{
  "d_model": 256,
  "d_mlp": 1024,
  "activation": "tanh_gelu",
  "norm": "layernorm",
  "positions": "learned",
  "attn_scale": 0.0884,
  "tie_embeddings": true,
  "init": "normal",
  "init_std_down": 0.00396,
  "lr": 0.00289,
  "warmup_steps": 200,
  "schedule": "cos",
  "batch_tokens": 65536,
  "dataset": "wikipedia_en"
}
Each number is 500 + 40 x the weight over its row's rms, rounded and kept within 0 to 999. Layers, rows and columns count from 0. Numbers have three digits each. The size before them is the row's rms in percent of the matrix's.

# q: layer 6 attention query, 256x256, rms 0.0761, rows 0-99, columns 128-191
# k: layer 6 attention key, 256x256, rms 0.0742, rows 0-99, columns 128-191
q0 084:507522493523492507471537500515491544500534547455532499546430495454518544438469531525516510552518505505509517487457464499508496517482512500501507436569428433435540507407536436599564544461510558
k0 080:550483443473511485457507546468486488492515447475530456448489547511483438555483568464484485507449584456523633478472487489533607529471505534491514566512592512565470466482531493513497490574554500
q1 073:615564454510487499457533547462459493431496434545526480560515448521503565482512505496530500502463454489461480436474461526520501583458477540495423446533505467467530525490502493475485500442507524
k1 076:495543457471527477430495539503479460510463508486542458485450524539495490494490496478460531566469503457499589472427446519580572510381441557523535479515565463521471453492503462486510521550478505
q2 107:553474473501497598532434581538495530540558510520562497476514473515552526465515485474529439588506534485523522506489434506433550482504543461379472479447492477437477503441466430476546541490514502
k2 108:576460515533512502499492480518549496412540529481465550460525481467537478465473523497413497433555502496472515512473488469531527426559485467426470522470472515437534523504557549528405521487515488
q3 103:461555543487491446464540483507500490452452506548510460439502486568542545449456458559513506516510534458503547475509573498494493533541443523556435459432562491464474481518491568489569460419488532
k3 108:464516513487511543525433474511503521457451536473479495473530456548604538460490507536500486531458513441455472442570552453504562498529482534459480440484500514413430527489528512506441529423467529
q4 098:476505468445441567490458565436470489530489516433444508491531504581502515460550509467583470580497504506496583550466481513490534480472533544521484507505597511478483544502481551569465513543538519
k4 095:562428532541436528503461526467538579507505525504459508483570429580520520449515470473545467525462550504459496469565555457411546465607530456470561521490469527423488493474559515504460514475496446
q5 093:480521464622510515459448435521509536470578420546427469440549412474517512476485528463506500466577495548530542518496548490526447503507569429526544487559486470485522560538512590471478466460508492
k5 090:473545474492506540517525527487515465534502505513550495523473485538473480504572510543565491538532521552532521539438458487541439503369563555497504468485544492555445505504527444563457462528499485
q6 097:447539564475542558479491529537501464525520553451584418452545524487499529440500536530485489459513496521414523510495452460507412459502469474546465569448515509521519474535488517581449551434475514
k6 092:480432567455498493499459501522514491464485545491473471547533499462458515431485482438536519445538538541497438555470552521466443540552526520553526547446469557405514488467537540487491553517565478
q7 090:528456472461444480524533551475553548574539436474488436528461445459507479493523475433518450501567525517567524487470481562489472466468480491527489537447526514600582486458440524558469531575522479
k7 086:551513541470447540515510511439546539554490416507482486526534476535523520400475465526483518488507462532479487467554475545501469462534522449419538523545442424465549459495491608486529479524543520
q8 070:617477513539540528554506522538511587537458459487545411474529487559540480481448571529475445551537501497553460437518481610532488499476495511503481489518545528583504481540504522506491522474524489
k8 074:502562462470544502430546540518531487494463493484544469554448489532485517526512587507510502543482447473496536488404474550573497503366518551546554441516575456507469519523517493475547492502478516
q9 095:489533505491508496524470542417578514460547499464547479511421419523521486501578475491575493477568471462453483548500500509438516519535505488503496509523571540538488479492428475401461584517509484
k9 095:468491558558422473550522531443558504556544471511465483541492509463466504467496450441506482451523461528509452496566575530429423535550504453429476569505439525456542492517505526507497464487510483
q10 112:489513558553483457444476441499465506505459496524434557548548533478512433528529464511441573464440517501499470536521619500547502495544517518506533479552474426464465507514599538475517469483499433
k10 102:436537507443487526520522500506424515560496510512568531505455529488451508509501464526525501537485453539493491522463440463540454468429406482603485455471555525555449479469436565544574504522479529
q11 092:485549504508480474531513495526490415457528507560485485374471470596506498470486487506517439475528480482508518447491480472466460516549485427496412465442543539478450433518433595382515489466485527
k11 102:455538524510499522572430478496504455505489539536469501549563513532484556414524412477479511506527447511491400518545544493479425474484508455471506438449446483435460525489479524519487481453526464
q12 087:496557564535457477497429508461478384467456498472466499566531441557529437466541491492538516509510508468476450488488606520468516516517515577502516495498602488478485564543510576372501493471448486
k12 088:471446504501446510552500435497477518484503458580479476502542446551521510454433414513464505447462572473473466537599584470472556504509421462592406487552487533483463486419538509498453546557440509
q13 089:595455495505541587569490504503543520469507442488615545455525509506595495510440507451501410573517494566516499482497468434438497535494470491382492459501548502489509455435551457505503451516476498
k13 095:506465472519480492483524516480533495502476546515453530537524444513463579503519555523502509518560452442556488536420584610516451467445534508484548460371571512486427502523495510515537478510484419
q14 095:511498406479518446574516520529505524456484482481480488541498508516485535595433449510426578507500487581486543481491498492535488507518508547469507444519502505562545496545526500486521453540436484
k14 088:502531386532493505452500568443473474463423472482507443511421485509479479577497560460481492536524473444517552496485456522488534484417486569433534482518569457538488517586516458477489458531437464
q15 099:474543509452452355518551495456476449493448465511534495534417476477509488553431492475468505480514483451549507508492462464551430513455463523524521518544463431464472406494483541471552489503487464
k15 100:472504470479552496481507485488469519496493451478548473445448506486479501527468523529500501534396525469496582519481487490538621503424476555549499492470490507534482524515473426486528544536451560
q16 101:437543512495499479502468522519526464476513486538567571442534471502479491473510493497529451436483484498464511550499483483437495437490458505473519527466563399495469458526474487483533505480510493
k16 112:545556503437493435504474431527434460468504580515430529455542528418526435526490490505487533473488552520467461545546525464526580548558478458483430552486485541431570585458515513546435526435481556
q17 093:494526524568475489504527445529475486507482516544458490510500518505507533448512483568466521522541559456507488531488599390486537565521464515533511413580494483460485516488527564494539515480390502
k17 084:474506470500538547464492514541472498557479515520566472477517504499484532561492536597554447569440482461497586465481546468542466522393420563542453483504526490538489487430489463571569488528430521
q18 087:512538540497463440505471521452467543493464403550493496517519483469512490486548480591450449519487529504520511508535535528547508482542523549513424505524449458560559616545543518481506466487467558
k18 097:547447485537507553451544435480529562461426435504484480490489412551529466539475473518505479536432516473488490512508532455506554481483513453478447485536535469552475474443545555536483556529444545
q19 106:532497430586506552504520523614568536439460443535523467474508532558498486535489544618523528451492504519508502505516580508543490507553511469563519455555476464537537473554531541501472502509493457
k19 099:504479478510513491445601481548526485514427559482482436458506443446479528463451542473577461527495452515583539401520508455498491517449446494498547484516551508546500500512472507568458521531448502
q20 099:514497526508532523506496468511487624476384423451547499461531578538478454499502516494445514480472465577425423504538600538555533499542495527519458541531465454530473539509571470558479497461501490
k20 105:484509524512524471562475497539537452477492560456466497581495472491518489515532520504503518524482484431480462519424540463521491530486467485578548424436498471502503537487519532452499505485551530
q21 085:404531576469429475496495512437462486522543461496462474533509517477552512563534416485493517490604572462478521488440471535518541421499506601546536537477548514506542551513481493506523520508491515
k21 073:488470545537417504489429507513490545491506442527493524525572517523487490470464420527455533443491576580454499510583498486433490542626535491418419553504458483425470486531513528540504513506495504
q22 094:428484454481493521396501459577479464569524540475466506514486566498524549475501462463548538508474464501548503576494453508554489505519422449499522430456524498511459458411516527569545529512510504
k22 093:516498470500488582558498541535548467550543423519527486515577564546556533515491479495493501506494501539469533441526449435515471513565512517431581461454566504467501471489473518524549454475568470
q23 103:522531447471495450524519509436491493492437481485504528599489540440480512492452462489557534525495455552464494490484534505428465573433524489473524541448458536472544546418520485532494516518573449
k23 104:483541538493562471495509482513487484527552510492484545456396570519448472529505466495436587521559545487518531531473531501443523449456444598488505495497476491502443475562487452526528486497533534
q24 107:480545534535546473518467468498509479418491439523522473538514507444499433574395513485431521471507466555480468445506486493515457464510439484497491526470524525537518454561558454479526495464447447
k24 094:446534465477498465458514510462432460505481487541516472531470511465453502596472544558462553559537482489532556540449514534555515515407480574529471470496510486529476546498486440443565501548437513
q25 084:458454593483555420572484488488438434509480556474478499455429470478494465541417516422456461523507452477513484449511478474524485542499497497508500488502608592502491423456457501486528504511443535
k25 075:470480581519489537580537443470550506565591471502503522519526596536459522459498456553488495430519456539526465487519513512449438537572513489492432515483475506521521535502471489425505469546499449
q26 098:550535540487463565520543503513553444487597511583548486459529465489558513478484450554498458484590540454484458521525597455517520538468483487454491523488535459493499509551498596418548457517446534
k26 086:548514515513408503488472415496546505448454537508466500513479486524524463487557473523491509427566526506502494520549561564491492458573551495474380514466527512500535458418533477538472476412514474
q27 100:535456434494534512470444562534476453582520427476499525516513439505471574492502477450526438527501476476482523472492417599499496482466524564464496527398487557499531556517537498542435508560521474
k27 105:603408474477484520525520450519453542471518447539448450465572449552563434489463453510466479462512517534525490482549499477499550422558512478461516509500492509588477532480563490498468528575500478
q28 095:515481488553531470519486495536513467473504454516504473442453458555522490545436537525514465502489480528554544459431467471541481488490609487522560447460512498473448378552491529419454430533478505
k28 087:535482449467557538464539462479487470527473464519561479475459528527459503454419481479504474513470532462517504479515489489501534506399526513491537482524499488543482571531495432487509538544470510
q29 095:485418504534536478448446544456479467490507470547484522502531520449469484546509491444468511430582527536428527465456512491514498478447459552562497558512572496534504546554473510574456483533522460
k29 095:522498468486519490456481527480467490500443476527539509505411527462490446573472529548447558560496501483540598479456446515561541478435498584540482491543537462526499489514504470503548521577455520
q30 091:462466528532560510435494506520529435506493587437503499439417470440458535487525498447562526492491498478487556593405528392478506505505556450506550477495492505543482442482471510512542563544492505
k30 083:489477501487446492519467471454519526544563468506547541441580529467510529471450478502537443432512558497516452453629576492459485530609494426478483552488488557499515521474494512493528508551546482
q31 105:432533503488511432506497443529441514466448449496421451519499561513504505571406450459446522461480437531514450504482528448569453537503505563511492463499541509477510507498507536549577466500491451
k31 099:425545503498501474489480523504436434555505516549546494524503475556460558496508477563510525602482485473499557518464473541571493497365426544560520459470538500535467504550429463497607551514459499
q32 096:507501530459467460508475473500448495482452545504539499565519517477517554538479478517522491503460580462505523434525429517535440499445494537513501555390484554517541514535519536550520483478490535
k32 086:497494512527542570542479444543492535474461455489552460511461515572472528440505527475487499445494517575483458471522437467497503565543575544500514460515476516517493488521534489548539519496521485
q33 108:513484448558493468465496529536498533500487459556469450528480440492511498531501497509464551481550534513558533475437540455503565562495549489499536490570441517518526465484513533531503418499518438
k33 093:503598410499533505457503545487460509471413453512515506456462480459507530567519546550496477561473493428504559454501465524574542439398431531522487471513507469535473539522504486515538502532512490
q34 065:518497509534525529486532480517510506542508549482491532492460472472523461493530510468539521540493467467522494495514474487465587523481539476462540475546455481429429530413488450545506511525526487
k34 070:513574479504545485462493539491452505502502531463574507470448525485511492560543598543470479575510502487506601467435492527567545514446430549533502511518536511559527506474488402487505502501472528
q35 078:562476530514580500425562499532529526492526481502542438521518512416544478480495529597496548410478463547452456468500524489456477493574484446530505476484381406554508492522550472440475550453542495
k35 081:434595466470529471454432529456488454428486509478568485532387499460475544546525564480445487505531474520530525537409499530523447551391461524559548505486515492477501490487461475436516501512513525
q36 099:526417565526489513506535485482501498463507545469476479447563526532471446509552575555572498479414497531481463517491492505438540464482470469475542397519519448459482411499538443440444503530490545
k36 115:408485458467512479473513524474488505526531467572511508564551477534495587480512519509524464515475450432497468507545491548437497552477515456493516494527476502404431511513431505386447451447483432
q37 099:428489505480464530490480522474478618484566479541558525485475453509556544526490455425516465473514563513491564482554418495498471430471506484473419520475544513455538499493486445501481507452545507
k37 088:522474513489491491587496496473527495444486459487439496504530479510509486499549467491487538483522458559491453504500483459510529485644573500452483489483423508447489555522544549492445493481540471
q38 072:489467503516509505505472538530552489481484519460524465484504535542470556440518510550516535511484516485518499619492551465480528449491548533489481448565523513515508496501490516468580547503505516
k38 080:494411476559448530509492494525530539470526495495420491447561430501527530427447450479566480451472549499439431502589543432490536481619504433480537499498467491473468486510516568556507518497503482
q39 098:504449468434481546510539518515536554535543496445533489515460551452549524525448464495558432491452452507519473517492419451441540515466447528482529453436494530426476469441491424478520534548528515
k39 101:524443511496441443519479472496479524553602492520447519471534479517511529501503429488569431447504529510448472480540523504472470484593470464490521557434425550493539454485476488479488532496555441
q40 092:429487552480511486600512521464491552452495617475484587447452501528529539515542487582495452464523539458495474532506495461452499490564489554437429541453497502491539534566425469476467515470465529
k40 089:483469548507510476579470499516541485520511499477454551538515538510475523489529481459511514480535435516523441520516526498448414518579517453532482518463454513492529492521492576518483512453483454
q41 096:542511511453506463544531477427463491528476477539499497487502520503489550512554480489492494512523519482481487499494497502494489478493423485539507541430551487506484478522414491475560554498529487
k41 106:465526537484481448502440456516432483520459515488513504510483520533451495531496532511487478596466469476477495503474468520500488517438610557523558445520451487450505484480476458492584530430423562
q42 103:514501532531472451514496479430464470440420471527423455544508516527522411560514469521438503488557526505525470476479572532537468526525445518468438502546525510522487509523523588529478449501460508
k42 106:430552512485493510487466569500485467542460494551515501586454499544445541502507488537490512554515433502509535535452526556548462476385475505556499432493522463528450454553445502516620462524475523
q43 103:433551538462515518511497483502500493518511592536506566446505462568457511491600506568465413551450497422510504585478456486463520422486487509428461455518506498460457468502419488399458537495480567
k43 098:507467470446547466523520490560398469493500537495466470452577525501508501490429445474518484513446432452464409546558522436464563440573558413503508475479452482450505480415490586524524503478498486
q44 084:517467499461576528475497471528520528531541519477464495423507462619500520495494492473561456504518484518506513540510460504462500515546562518466474489420586546516481483525495496422482503520551524
k44 080:518462530522467464541506480492511517488536492493449483504570456533530483431530497468535466465542493513504360471580507541440463487584528451421528517504466556441497510492520479468462468460473435
q45 082:422498587456456451538468488470539485557525485457497562494458542442453487618526435528436527398501517480476464529530519503511474420525475514491474553477497524512537533553516512473476516495462479
k45 077:496496577525485546553485461513526518499539457498467519518534516455480494531480425477504531401506493576497462556557485479440427539586540483461463555470460516538554485504512564531478510485533496
q46 113:491519436580497500531459529521577444457532460568479498504510416551535446465505481535504458478537485519499489523427500442456514476501551448451539473505439538540504517480461510430438437507466476
k46 112:511493462511562525517577556541526490510591495532469565433487526448496424523453471493524482486569621465558479539490525545471464466434457485446501525550504436465498517537493504529453469526502456
q47 067:552468511480587440421536506500470545447437459400464448502512621512520482500423530439469459525509447585455494457515564519484433535505456513547541554522497499529522529551582475546496534510555454
k47 075:487534487467511502458537558433502446519495470521579489539450462544465478513502535501494507570491469449520554495384497547537493509384500567533520470516525505577485521506456448458562492553460517
q48 094:516476521521501476470515515506453504572437524562472520464566515447456478475557528482420475468479559506521516526520509505490520439521536491524548562534420446495458535507504466601504526529521460
k48 104:558514540479592513465482465531470496444475570488549522520432478454456453512507574506479528547530489539481477519423483436524520496437523496612521454524529512549554491493490476494512536502488556
q49 100:476478508532545488512472450544493438538473526511461471523585562522489444458419481518432564470489502513498423536485548533525491535539535464546485425510504525487493489530532540598522496503481462
k49 107:446518529537506519504486522547517450533511516549531486546483495463460543482527520461519524545605449558468515588430514528548439507399459500615539438447552500485494472557488487488587484535463499
q50 097:534527481479566520488508498535527482427454492480562487508550490573436516505423507508472527506485457562467505536501534504522494550501521538500512450541546460574514460505546493489466465543464537
k50 097:533500423503498501423524552479455515516432517469475421464489436475550494526469585522508476531483494420525562437525519543534594489493477536456542510517554493491504540504507438472472454516436520
q51 089:445515493465546391516549524461471505491443574513495495484458489508430525459522527449516513481447490497488518518505444448493489516528490467548490506570452532452471514437432488416461517480481487
k51 089:403465556532565517568472508465546507529512519474490510519510510505477556444550456500508485490484414496480426496555508477464492495585507499542524498462416534440481509517470495451491512462490490
q52 111:456470506479434524518502463574465525531467559532504597468537553413509569495535455559483466532451455499454500535524516516440517477490393530409473509457492467421483528498457466471593486419501520
k52 101:475455477480441528532446434520493477498536499515462563454513526537512491451455489506522436461463507443545497522536443445464489473583524485461416509465508511531494480478485581542469488475467463
q53 095:532476493478571470522512478518502585513510431498535476518459437521524541476435556473524444571471433476516502436521423475558477527508569481570436518438464551458493476450454484496465497464490513
k53 092:504438538520594479557541510522523485527576526441501468534506511500509523524531547473498490542540523557490454457416496486502531500369490524553628472493466499508472552458537367462524598537453503
q54 101:473506514499523555482413477555477539458515504513506511403571484560524489527531516509519482489507476516407467525525508502492482459495483539523551478497598502462420483526498435483469540404526479
k54 108:551520558484440448536437514492472436509510639548449521551567486472502479517476474493476504479530479509473431517514493482485482495526520503451462511453500536454546581507525509515473494459563480
q55 114:494500497560512463567535479505460548450440545519453463479468470440521439541458528523433460490578542581514499513485537503555517559535532538474469519507498477553485547545506494534526462472505547
k55 106:490553505505494503481527543494552506528491491512533548573410512551448472507548551551504461574584492456570507505470488584527440524467503544538480459541618478536512486577459537431528435507486502
q56 103:486513440417549456584532487527465508495514512478534510436434515555488553492447498470535461493444417549462502521525431506449485554504509469522502459416548543517469492553464470478565546508552502
k56 094:535516542514439530529500473479530482506537463486467495495541507535505461453476439391523454464514527469501416494592510518414474519602544480387504542474486507453543535550540508465417493474540473
q57 090:539510502539482498529437542533613542491526485444486505473491456531464488420497514532498551511520476462544506565478503509521460423522479429514549458474505570501504499508509500488518507494483477
k57 083:488503474492544508447509547509533463571544551497517519453510564448489497538509539467572548532431524528458567491409477484580490536379500562493560524489554452579492531493518478574516512547488513
q58 067:429563566421375461583478416460565441488465449546485531479470473537482498506454439507513466495555537492572522471501462527474465502473428471485423546481510551481482427475405597479505405483502525
k58 071:494465604517502531579489445532548503525527512501443525470584564505496485439514431508500514440508529516485439500591529490463497477615547452457453511467433538464495496472495517497493487426550498
q59 085:519479549507513529508566504458486560455537449409539476453478518504562527505457583451482465593522489546457541470484507547545509514490556545475426491514452514526527537521503484489519536491556499
k59 074:528513454509501512476516572466535529499483445434542477506454451500518500508538551472500440549486562422534528469417466538553448532464494512465595487524520441511454499539507452409437457527510466
q60 099:532465500555485588468561476537494547560554501546498428426520534481506479446527571564534481488519544512482451545507520504449512493478443496480464477567483498485497483463513472567500529469508469
k60 100:513507540431501475479433513525516533437590595494487512458527489469557509481483548551560519528522531450491429469477509499547495492534462515557521531498497439495481501448472445446482518558563535
q61 102:511514485486473447492520482527440501505468504531427478494511542573513510495511467566514444470474501548541515479472517530520466531528408529517567489398517462515487495478509494527538448512461504
k61 102:416480489446484486492495542537462464516497489576508526577473454586468495490484462496508433549441475424469485534524428581494525462392511543511523479538499445467483440567441498492565517463462535
q62 086:534477496479510512434570491496509511417498506480518455521457546567514590461467497506576516504523451503524512467479495506504545554562414516506487445500472506468490458406509456486513459494551523
k62 096:492406526552433523528521502435506578526473488493489510472543461545557578455521457521514440504442496447526512407600492493502534470590456471435506522492444552466450519503513516472489490460452474
q63 103:515508546435468530569502553493460571505557475505506501391449482473515473562569467505451516562400480474477437487520486493524556483503552552451372480558435500506504529487553484453529486495411541
k63 104:558460471536543432494447486469538555511535526464490491523526533531470526536531464508508532498482536525434479482508506513497524505535427437456461589440481453584526486407531487522466544518516433
q64 094:463503491433472453517513499481531467507441502463510498515489524568478457535441508539521513474471434518511515470482449502519431405448444481525552552414565520581506439580471502477479447523466514
k64 094:483510425439546477466542494508501502515498441474500515453456534504516452536488527484530488523381572446505512509483440524464552566486533588458540516552490469463483510532471460462430510466486512
q65 095:485416446533493510447608461536568518516529485488489445529566536477532568427478561494515485513625484505502542447486494507509541500464496468565596471560504463453514470531486478473471518481499508
k65 096:504527451513452550577545556499556473494476479491551524549469489501512550430543495459513471477527523522556468472444455463545453487542523502456543487527518457496463547553428537470443403513488460
q66 074:526539526481439467512531501460458492502454491513517512597521549454452454509450498543476520453533536510525522497500548508473475547511467513511462586530535439487554489489520531508504483501456527
k66 065:463421565456439481470492480543481517512467503535411488501548516470489519482490451537462554463507468559494480526594518509474550460575497465537452518493432540393491449441477571512516486474490526
q67 066:454509463499523432527475446484489512458466473485446542564519523446468543517413470471440566456530517538552503488470514442505533541497571543502490524565512469519546507484543506464572440521476517
k67 070:477403500565434499523508464520493538489516467531424497466546505489487520516470450548529512430510520540525483521596506490517543467598514458503458536481461518535481478503512511544548534527498476
q68 091:419515526484492486493455460542445382520459533497497591507541501486540495506509448510482493540482553496524498514537540420457517463509526495515544494511489542471488571498442542482484461499449528
k68 079:495415526538525591564514464594532522469513552532468550459552462530543499472455513545528499404546526500537434560511583427434479454588537485515446473506484529509484483505537500516462528461493469
q69 107:431480491468488502493606401501417551543502435484475478556486539455461558519472501488482480605541567510502574491473529488524563556467501529519468488544452463504449543522486545519540493470465544
k69 116:549463481508505529541508463464520563493513438463503481461488559532548465528444517547512455539489584426500465438533483384464580498596516513465494448553462489439483474479513488447504493544505521
q70 074:541446455532543540475553550507491472498533529490512524486453424495532502509487561455566537500542441505510454542470506478505528570507563474509609453524465468498462529479522477384467513560520490
k70 066:509541449497517472452512531462512492481475515509559540517436505526564491563487532474534440515464519431497570471459479527502502551437461534473532527498562455548514524551512379441457475481484513
q71 112:478436505465507526496538440515577544485501591445530504477500513486421558479471515493499551514507536532518560484512441496441479519468447482516515532465530523504508410509428489512517488497489547
k71 116:416441493492534494512485499499547490507457484430497496491497564478533538469483613469502520498516468438513494413506521442462464542549571521492522492550482521483489480499484478470492504476515477
q72 097:486474573502492516500466529568541521436500516471547518495529605457447495504421534519485532439493507531519483482508488534491478510519441454442434492508455472532523458501508500559535459461559554
k72 108:435500502513566535513546489528526497490507519467508502572517483445534534466464556556434588447565501480519566456424493505599494520510520523545506494442530506492498513497480519545502491490519533
q73 104:522459531495548545515585494495474509542595499491542516446537514444502517455599520479506485521491510540442497563536484438457530483477502506493500539580478510459526543430436447468493540571493549
k73 103:524385517512500493488476477456517565536525494467492471514537489524544477456524516539584413480552510475508448463444427577444460468617510454460488539542502538470550463444488458478444485473476495
q74 084:462495476528477587482429488526495524520567486499517487464522484427508553464562472483530538536427521501472504575503436492452526459526513502485578447562410476389445531404519429462490537464547489
k74 071:536457415495544482467543616533472502490554526471483478455549465505530496560559563507527453544470591479467467525481487531531461520455527507472529552486515527463436530573487479535434476456505448
q75 101:512473488565522446464497513524476516437492508479408539494507494496422491521517530501432573500547498515528576586507548488600487478538588545537489506546469523539522533496528494514489506529455510
k75 095:501478457517578502459483553501487474506456546494550475530436502488444476527524530523505516557492474493520581459477426510564557490384502541522532476533579450593508506520475445528554507542450498
q76 106:450548481593531504492441477525490402444507449551552484456507481548561469476443509490476507487537495493506458427538564472562511560532560466546497477507511498426503540545556590469492462455507496
k76 102:488495466507515508528565469564455528489452522500496472469487448485501514482555480536484511536500561496545514588467545504567507455433461512599466433470537513555435530524524463528458575553465513
q77 070:497462567447540505530509519450501486493447501444523533495441490531431494543424548456526551501551444486514524534514538515552501478535576521499482516441506593560562530516500500495512468547438469
k77 074:547489528547510546542554438470566525491541497490446508511561488460512477500513461503514495436545516517480447486599553447455464540605488476447536521496475503523527559487535482467428514517504496
q78 098:435470591509534451526477523538419472520540516484498503481551484392500508527510521506487474543529507462504501511481487573503531442514478502518541480512463488453513542515495455559506573503484482
k78 101:506495539539502564506474512533481514478556558552491493549555490530433483513526496511548462425473498575495494571483430507509449522469543476495502546437468505493441510513477561530488494486443526
q79 084:486487520503537478496530446503518481509530496556474530491460496499500490469566485460538467582453500478515562523514532457524546498482527464536510520510446589465470486449503527484498480494550491
k79 080:551543497484593526484533498466474550555445525439552520499471563534541510519569496565539451578538517539466433458459506452517483508447445509498535408571522489515455533428485482537527453446472541
q80 094:593439542539452500473528557479551585513471497477491513505553519413478450469573511510470473471550555530512496492550489515449515457545479487512514547546413482523554549507516490477408543530523515
k80 116:469500510543543517500493541477564467451439501478499500599434500450472482528549538451485549478532451531505455504410511481493446516463541474535501498498486488521547465492485536477478466472535467
q81 101:477608510447499515496451454444502426536530517545501521530521448566511495491598414535511519519521613500519487539492579522499481473542504520446470484509511466471500550491451583418494480497454522
k81 097:458423530472469519540463428487452520472452484474517453480502472557524499468478484493502524517499489459468507598577559465438589454515567431530468499538495522480524464423532525531511547434424528
q82 094:502512453485438517493466491525515520464474486575476547553599521470541541483496435493502480488535517477528460440513527455526490524465429502503550570568413488426539553469470530515492444453523524
k82 107:462509510562518503511514510549544443536464552480517537532462537507463499492572517531484562525510498542516559508374433495545485495402449533545468484483535504573497476526456520600545536496441504
q83 085:451561487554497487527581411484471424427554450485556438546487432487516500513428515436500477530546440521517491486499474464402438495463491500571555450450554486421490444518444492476537533502448535
k83 088:482508459410503467456497530479390446515495483519485460473471492521500469498451482495470483520465561458482521558497510524534531497447520521484480485556482517466453471539482424424452504534501525
q84 093:548465508517522514468546538498521519534483440472551522536464527414497435540497571519527461477502473567452475508505483525519479479483545427521552542485406447582519524484519446499453541558488478
k84 091:558550512453514515449560487457522456472530445526554518517457547494449428506478510470450457502478502491521561490416495538456429572459541522475564562515517481520556465477456481434520459473540541
q85 090:526476518508516499519488551496530526491506408500519476517623477499490452533412442499428543487533455570400560534491551476568474491511488538491454517553546514594511472558462487567493484538450497
k85 103:531475499513445516445476501449506508496499506452495449488501446458499459523453513442530557489524559467502547437478527543464554502487496508463508542444570527473497464480542478503447495567480466
q86 107:529459520483502551545443518518547497494498502530499558441499566494538475455458530496474540519486556501491495495542513543454498434462521518480481500470539503517497521543509424493465505481551474
k86 118:523490528531481520473503452537529540460514548464463584428561449427564495497495513568483551451499441455507525473513523483500467491517522492501481543543507477518540543551503499492460517435512559
q87 095:437527543487529498569508534463483533529474538411529513447462476458468534548486570471499476542491529495494531456449451519464514501515495561434463536461522455500511519508469476517482501485515550
k87 087:490437487463479502547577443457509554503522470460501541502518524546479537395495510500472536477520528455544460515515498486452552514591537419521533486519466546459455517494476554478437523554492435
q88 068:515533505430528547560430474539467462531396443468504471479533518481524395508417494447517516529507466590501485432486509591539459556517590520472497546511522525521490482485518519529503440494497547
k88 072:497440576552452515546495468522552504479557517528430524531577492521498500404507452528489504428596488547497410512575524508458438505585512420466492494459476528449494485491490536485467459457566476
q89 096:453493497446543526512491478447536474488604419479558531524477444507521519531559426470578499476536530484449466456528464556426532503455505498447441557525523522421455548505468504363467527482558516
k89 086:494487539526438467543498492468507530479537454481463516501536503511517507450491451470473525422548523526518415519522501531436476479607519449423491562490418527459455473508508507484446485492521467
q90 103:527385496562462509577503458531485533468525466451513500490477518547553444502468566530497440559551451480494531476453483513488552610503512535480532501517503474411499440462460457544540493513507488
k90 108:561464468500506461465502473471511446530512437510472507407517534477465459498455501451511446483434538436537571449526433534521561458407520460503422535536517496524485530507499450526480513569469499
q91 090:499480494534505530468550444522510491480457474479474435467506548479484484517496484468537563499459410516504574516466477436510472465461452439500496469486451589496460469451508495566542423466526466
k91 091:492515515474515550459442561456494558502549526454520547459514525438572508553459550566520473510513647485525527441513532463556530535509416567459536490538564490473469542489495365468480542547520522
q92 093:490573519476488516443435480465465410528549503599435521483479455524536529493573454513555474450479579437558480533515512492481503484523476495479468463483492529432466554534498546450497521501444512
k92 093:419455528544483521537473468541458554509527514550513481529532462566481540448502450549505488512497447520467468519596543485508507438486557465538463479521448523520468478438517460537559543482406526
q93 105:532458487610480450451538504556524473453561455558452485439527429477524485523466535540477485440526481548585518481451538408481528510485495436601567448555485468518538459520513520526492472551475470
k93 098:520521450504525538429520520530502511520491505535517550455518445479503499518479510479585448504479532470531571463508485528538490471428512538473511546528517438525465496521485438489470468574511494
q94 085:554445550513568451507486518463482555521519442438475474489519550481552436591476586478465529483515478575487485413458482583516473455461557534532549546540547451540533501549490449534445515545524457
k94 086:526515472463477481433552548497465511513500405496521505532437496473469433517457523464495504460513505487505532503439377578477511502469501515497541519562516463504497465589496492419475502595536523
q95 101:545501511540532542437530512460521532445573442432449471536457465438484509539454566441529518501541464489555516455474478497552485534514560475523511526559446461530579512473522499504461528520503471
k95 119:455487522541449534481568509441576525560552437463568479485511487476474501511526519531516494465508523568547558443484497469526464500487496487521542571515501499578498463474462450476501526605483501
q96 089:545501431525457520532544495495533492504477539526480481489548500555439532452564536449491472464519536461519553487456445475448522448511529378505479479499477455451484511489460546527519537522540467
k96 102:470550503524552529523472514547522459439495533488506507478485537441495486488547535479478509557550468542531480520457517422511450513476549487536538420510485485410531496527483497546488463452514475
q97 100:550501463484390502508504493452529567532510481542504552561485419502477505512565477521525485532538508456553511447521430545466488489474444485486474612514481474546539514481476478409453453503478522
k97 105:513492481505485467462522475434544536508448407472476488484458537503514447538538516500468507495426441473515533458533437511463534460539522475430438548574456492474527453435521528506477499459483456
q98 106:498475519565443437491519482441491539450453459573426528477560485518516479554491452550407419411564565514529518523484493465496453513523453573448478526533513439516492443535508505468452452512443498
k98 104:441529486482518489490506515524467455509439468562540520593458450509428499541485505527500514554496416471550534526484508541552502502375515496559474482505559482530491480538441507518584492506418493
q99 065:434553470519467535449458533599556498492537485453501545402513522479438501508490461529491471475474476502426505626457511512503459442481467477515543500423521452498522502520487522575533516449535404
k99 070:517584451452508471441494531480445428506500541498566506476507480459504453552486580494495539569458514458521622530430476491548543545365514558518516521506587489555519518486462449514517528502501503